From a checkpoint of a small transformer trained on Wikipedia.
Training: a variant of Muon for these matrices, 153M tokens, 4679 steps.
Each number is 50 + 12 x the weight over its row's rms, rounded and kept within 0 to 99. Layers, rows and columns count from 0. The size before them is the row's rms in percent of the matrix's.

# layer 5 MLP down, 192x768, rms 0.137, rows 0-67, columns 720-767
098:40 56 66 49 47 49 49 66 59 49 54 51 68 43 48 27 67 48 34 44 62 57 29 64 47 58 58 60 42 51 62 47 64 61 47 61 46 65 61 46 59 40 48 35 29 47 48 47
103:53 55 55 54 48 49 40 26 55 44 57 67 37 31 54 47 61 40 55 67 40 53 61 53 67 43 68 29 49 40 37 57 58 43 48 51 55 57 65 64 50 51 38 57 49 56 80 20
109:54 65 59 62 49 21 49 58 34 26 51 40 37 72 41 66 65 56 46 71 57 49 54 56 83 61 45 54 49 49 58 60 57 38 51 38 60 50 60 63 48 56 52 63 69 60 30 58
097:47 58 47 62 44 52 29 57 32 38 53 45 50 51 46 53 50 55 47 39 67 50 53 43 47 69 57 72 41 45 49 48 61 69 44 54 60 40 56 50 60 61 55 49 53 60 61 61
097:40 47 58 54 44 46 30 50 43 56 31 67 40 59 99 41 54 65 33 38 55 53 61 51 36 61 66 86 76 55 72 51 54 60 57 53 44 44 57 65 58 45 46 50 58 31 40 63
092:62 35 45 40 35 69 40 50 83 79 51 58 31 45 46 60 37 36 45 50 25 43 42 56 48 42 53 66 61 68 68 58 34 61 46 42 60 54 42 51 22 62 57 64 26 48 45 54
109:56 36 48 62 42 51 49 65 38 63 56 44 67 40 58 39 48 40 48 44 57 40 45 77 51 53 77 75 62 35 43 71 37 54 50 43 50 59 36 33 39 54 34 68 50 64 43 63
111:54 43 67 72 45 39 49 40 28 50 55 45 67 59 37 63 46 43 46 37 58 61 57 61 51 68 60 64 67 54 48 52 67 51 41 54 37 39 70 68 68 57 70 75 56 49 73 47
101:31 51 59 65 47 59 68 64 48 34 59 65 53 41 47 63 35 65 34 55 42 47 63 60 51 59 26 14 70 50 53 37 53 49 81 44 81 56 46 29 28 32 48 50 38 58 47 43
091:49 50 66 75 57 57 25 49 40 42 32 39 47 56 38 29 50 68 57 60 47 40 40 44 79 62 50 37 57 54 66 36 54 39 63 67 58 45 52 56 42 41 36 55 50 60 47 53
098:44 46 41 51 48 52 43 43 49 33 44 47 33 67 47 36 44 50 49 51 44 69 66 56 60 70 31 69 39 42 43 48 59 41 68 69 65 61 47 61 52 52 38 61 54 52 45 32
099:52 30 55 23 59 32 86 39 48 65 58 59 43 75 46 47 45 59 59 29 54 53 43 38 57 55 58 40 60 40 83 50 48 53 35 64 44 34 49 37 38 63 46 63 43 49 39 42
098:48 74 42 51 51 42 41 44 64 42 64 38 33 39 57 62 51 54 52 57 60 54 39 50 61 65 35 50 57 35 48 40 37 47 51 54 45 50 36 53 51 65 38 47 46 39 45 46
105:39 21 27 61 49 36 58 34 48 75 42 58 55 40 46 29 44 54 50 72 34 69 51 46 43 45 68 51 56 35 59 45 39 45 49 61 49 76 34 59 39 61 67 36 45 39 35 51
101:58 52 43 48 33 40 40 35 45 75 61 56 57 50 34 54 53 35 43 40 49 48 46 49 62 58 44 65 53 43 57 38 36 62 71 58 59 46 56 55 61 33 47 57 43 32 44 73
099:58 52 47 34 36 57 70 29 64 66 50 47 60 49 49 27 58 34 19 43 44 49 69 28 63 30 54 66 56 49 42 54 40 57 49 45 36 32 47 59 65 51 59 34 43 44 64 51
096:33 53 46 39 42 51 38 46 71 43 34 60 37 66 58 63 37 63 70 58 62 31 64 50 64 51 35 34 46 60 62 51 55 52 63 50 57 55 71 63 37 51 53 45 45 39 68 47
097:36 08 41 27 55 50 32 47 67 44 68 50 25 46 46 52 53 50 50 56 69 51 62 52 54 43 62 61 58 61 62 45 37 48 38 33 49 53 71 42 54 43 48 64 67 56 72 68
103:63 56 71 34 41 41 42 41 28 68 54 43 70 71 49 54 43 54 46 52 48 59 39 77 56 69 57 78 60 54 52 79 42 60 36 46 47 54 47 49 34 66 58 54 61 45 53 13
113:43 63 56 64 75 54 50 60 61 35 41 53 57 45 44 74 61 22 23 56 32 55 30 51 36 41 55 55 41 49 30 51 38 53 52 55 37 39 13 51 25 35 62 65 57 49 52 55
099:79 68 59 46 62 64 42 64 41 60 48 47 55 62 41 31 48 60 65 43 68 48 44 29 51 58 41 60 49 45 33 43 69 58 59 37 39 54 32 42 60 57 55 49 49 63 23 87
096:50 54 44 38 35 62 70 67 54 67 52 48 41 41 20 54 57 52 49 60 61 35 55 56 54 48 33 65 54 55 47 73 29 51 33 09 42 64 57 41 57 49 55 41 55 44 40 57
110:59 55 58 56 42 56 28 59 45 69 41 34 61 25 65 44 49 39 64 68 26 50 42 37 56 40 39 57 54 67 39 58 37 45 62 49 52 07 54 44 49 84 49 59 43 29 54 39
098:50 48 38 37 61 43 63 46 27 71 47 44 44 55 59 36 35 28 51 47 39 48 29 48 60 30 37 58 47 38 43 57 69 36 31 37 57 35 59 22 41 76 67 52 47 56 29 53
098:37 65 56 49 36 70 40 53 60 46 58 54 64 56 52 76 73 54 61 31 43 50 36 61 52 40 44 51 42 34 36 58 59 49 44 44 48 47 61 66 62 49 57 58 44 47 54 64
102:53 36 47 60 50 62 63 54 55 39 66 75 54 53 41 52 50 53 52 34 66 48 48 29 41 31 39 43 54 56 42 39 49 46 41 48 53 49 57 67 54 59 41 31 60 52 68 62
101:72 49 39 52 35 47 51 51 68 44 51 39 83 35 43 31 56 43 41 54 62 59 36 44 51 31 35 55 38 58 46 41 63 56 41 45 49 66 64 63 29 63 62 50 33 62 33 32
099:31 27 39 54 60 32 54 54 44 51 55 49 46 26 32 57 60 74 48 58 49 51 52 45 66 38 76 61 47 52 45 60 30 57 60 29 67 48 42 54 52 50 32 50 52 62 51 32
093:56 57 21 46 46 65 45 57 51 68 32 39 43 58 46 42 33 42 46 49 46 54 59 59 54 43 59 61 52 63 41 56 23 44 50 54 49 44 37 58 55 47 52 62 56 43 42 50
093:61 61 17 68 54 39 62 51 54 66 43 39 69 66 50 45 48 63 54 33 39 28 37 42 70 70 46 75 48 47 52 42 36 47 46 89 56 62 31 38 50 46 47 33 72 43 44 54
095:32 44 56 37 45 47 40 38 60 44 47 54 36 49 46 74 48 50 46 61 59 63 36 81 44 57 30 67 18 68 40 37 53 37 57 55 47 56 49 41 40 59 51 45 36 50 65 54
101:38 28 26 44 48 43 75 37 33 57 51 48 62 46 42 46 56 19 46 52 42 33 56 53 59 57 41 34 39 42 54 53 39 54 44 47 56 59 59 59 51 48 35 64 33 50 26 47
094:54 48 38 56 42 51 46 54 74 59 58 54 63 65 62 35 51 49 48 63 46 54 46 44 65 60 48 62 42 56 47 51 53 45 46 75 46 51 58 46 73 60 61 34 53 42 47 56
094:38 70 74 40 46 64 43 51 44 62 64 58 59 30 36 55 72 85 61 35 58 38 51 31 49 44 32 17 30 57 48 55 62 54 51 53 42 52 53 62 34 57 49 26 39 54 51 41
157:57 37 67 27 53 41 56 64 43 45 43 50 35 52 51 56 52 47 57 51 58 37 41 52 36 33 47 20 37 49 43 54 32 30 47 38 64 50 54 56 28 51 45 53 59 58 39 52
092:66 46 59 70 52 58 67 45 34 49 38 48 79 36 43 68 58 74 42 56 72 53 50 50 36 38 64 50 45 51 51 60 54 28 32 63 59 55 58 58 38 46 51 58 63 41 38 43
106:50 60 37 54 45 57 34 45 47 65 50 49 70 60 51 50 53 37 65 38 47 47 62 53 51 58 46 53 49 42 57 49 41 59 52 48 52 43 38 54 37 49 43 50 50 53 65 55
098:55 30 67 67 47 64 51 46 67 47 39 54 54 44 34 59 49 70 46 49 53 60 56 73 51 55 49 42 32 42 62 54 46 37 39 40 50 34 35 39 42 35 59 70 57 22 43 59
098:43 63 55 50 56 44 63 45 60 62 35 36 31 62 46 66 44 63 57 57 44 52 44 33 34 25 54 58 30 63 47 69 69 66 28 37 25 48 51 45 46 57 48 43 48 61 53 45
103:44 47 71 38 27 44 49 43 41 34 63 52 27 34 52 57 56 55 80 49 61 56 61 59 56 58 62 46 46 47 28 19 31 45 52 48 44 60 30 49 58 46 37 53 45 59 48 51
099:46 58 68 55 47 58 48 46 08 52 64 34 65 54 68 45 61 45 32 55 45 68 47 53 40 37 48 66 77 65 60 56 40 63 52 71 33 49 55 58 59 25 57 40 47 42 49 37
098:50 36 43 53 61 40 51 40 19 47 59 45 49 63 63 44 56 49 58 30 57 65 27 54 49 42 24 54 49 68 54 49 59 33 64 60 48 35 34 62 54 32 53 47 61 32 63 54
094:58 58 38 48 72 31 59 64 36 40 76 61 61 62 60 69 58 49 62 48 54 51 33 27 36 64 65 47 53 60 64 43 68 51 79 56 47 60 41 39 47 47 85 50 53 56 52 51
093:37 38 51 50 47 53 64 45 42 45 57 65 29 64 55 53 32 53 55 31 44 65 51 57 43 32 53 49 36 71 37 50 46 43 49 50 53 53 41 34 60 49 55 47 65 54 51 46
097:49 57 45 55 60 58 58 38 59 70 84 52 57 40 75 31 27 73 64 58 49 51 50 38 59 57 45 41 75 52 52 29 59 67 45 42 79 47 48 38 54 55 54 45 56 46 46 33
098:51 38 51 52 46 53 51 58 39 57 45 39 60 24 36 60 36 57 44 44 33 52 53 66 61 58 24 39 48 44 54 51 53 58 43 45 58 30 51 27 40 39 41 59 46 32 50 47
101:48 36 55 62 34 43 60 54 57 40 49 48 44 43 62 52 35 61 32 45 41 61 55 40 37 80 32 39 58 42 55 39 59 47 42 66 49 49 45 60 43 50 39 41 55 55 58 73
100:43 65 08 60 57 34 47 44 51 43 78 50 33 57 45 47 56 49 56 45 48 62 58 42 30 42 62 43 52 60 60 64 35 40 60 41 61 48 57 32 35 42 50 46 67 33 55 58
100:67 60 51 46 57 57 60 47 67 54 52 51 59 44 45 52 53 46 60 52 59 62 48 57 35 50 44 38 55 39 40 58 67 43 63 51 40 59 68 81 80 69 46 38 58 68 60 41
101:50 50 54 38 50 76 56 51 52 47 43 41 63 43 30 35 41 52 51 57 59 72 50 45 41 68 74 22 49 30 42 68 56 61 49 64 48 76 54 46 59 52 54 48 76 37 59 57
098:52 68 49 53 57 25 56 44 41 41 39 51 33 42 45 60 28 64 53 34 65 57 49 56 63 37 50 74 61 34 55 43 48 63 50 54 62 36 47 63 34 63 41 61 37 43 51 52
095:49 57 61 36 38 80 50 64 56 67 51 39 53 51 67 44 45 50 64 47 47 58 58 24 30 29 36 60 46 52 71 58 22 57 25 53 53 60 56 42 38 64 45 42 59 30 48 66
104:53 46 56 53 54 58 44 54 80 39 19 61 42 58 63 31 64 46 49 54 45 50 66 58 55 51 71 40 42 52 62 47 46 49 52 35 44 54 31 32 55 35 52 43 58 46 77 71
096:45 56 44 52 31 40 37 51 43 64 56 73 46 50 47 57 51 19 51 57 70 60 69 50 47 52 69 67 58 68 39 56 58 69 64 21 42 53 64 49 46 26 63 21 42 64 56 46
106:38 38 67 35 41 66 57 37 45 19 57 48 56 51 42 42 24 59 39 39 71 53 41 51 51 31 41 76 37 24 61 53 61 33 37 60 56 56 56 74 60 52 53 41 31 54 65 41
101:85 38 42 43 68 49 35 35 44 66 50 53 39 57 65 59 48 26 43 54 65 53 52 49 56 70 40 76 51 52 53 37 58 49 68 58 46 69 64 53 34 46 41 53 53 62 59 54
110:54 58 52 51 57 48 36 43 31 66 65 41 41 49 39 63 56 72 39 52 45 47 53 43 67 68 43 60 31 45 50 41 40 52 36 60 41 40 49 57 60 59 81 58 57 46 38 45
100:48 49 61 52 41 52 50 48 63 54 42 58 58 43 48 50 70 18 34 31 41 45 52 31 38 23 39 64 45 50 53 45 59 52 49 49 64 48 44 53 32 43 45 21 65 44 37 46
108:65 30 31 59 62 57 30 65 37 61 46 50 41 27 42 62 59 64 50 40 51 59 50 45 59 60 46 29 44 49 77 46 49 42 56 35 50 51 37 42 49 53 38 50 50 49 59 64
093:57 74 48 39 51 70 78 66 47 35 46 53 60 57 33 52 71 55 44 53 54 41 47 58 52 54 51 40 39 31 39 75 29 42 37 66 55 48 46 43 43 57 57 66 79 59 53 36
093:61 25 25 63 59 22 52 60 56 59 57 52 47 42 70 71 61 42 61 42 34 36 61 56 18 54 30 17 37 54 45 61 57 57 59 48 58 62 66 55 40 39 37 54 49 46 50 40
091:55 53 64 68 54 55 78 54 39 62 48 49 62 56 22 49 64 58 54 61 41 55 27 53 47 68 84 50 47 51 44 37 44 35 41 76 34 36 39 66 65 48 61 65 66 54 49 42
100:43 42 30 42 49 57 53 56 73 17 59 39 47 63 69 52 44 39 45 36 47 39 51 52 76 47 39 44 56 65 43 53 41 63 52 13 47 74 46 26 42 62 50 46 43 72 42 75
098:37 45 53 47 65 35 26 47 51 38 71 66 63 55 45 70 65 57 48 81 47 41 55 48 38 43 53 31 47 97 49 52 46 57 58 66 65 59 42 32 43 41 70 64 56 48 54 56
108:45 44 50 51 60 18 44 54 67 53 35 54 63 66 47 38 49 50 59 67 51 44 55 53 34 34 53 33 49 66 69 29 61 45 56 59 19 47 51 53 55 42 50 47 44 52 50 69
095:26 44 60 40 29 45 22 59 59 34 40 55 52 36 58 69 39 38 59 56 39 57 36 57 52 48 73 40 48 62 54 11 85 60 43 48 54 63 58 43 37 43 43 56 44 22 39 38
099:31 64 44 42 56 50 69 40 73 71 40 59 55 59 61 47 57 65 42 51 40 52 63 48 51 33 44 38 61 53 48 54 63 60 58 35 67 62 42 49 64 44 42 75 45 39 56 49
095:58 55 63 43 49 44 58 56 69 73 68 49 30 43 37 73 43 39 52 55 77 42 31 38 44 49 70 66 34 38 59 73 68 46 67 43 50 48 47 57 51 74 49 55 49 37 38 25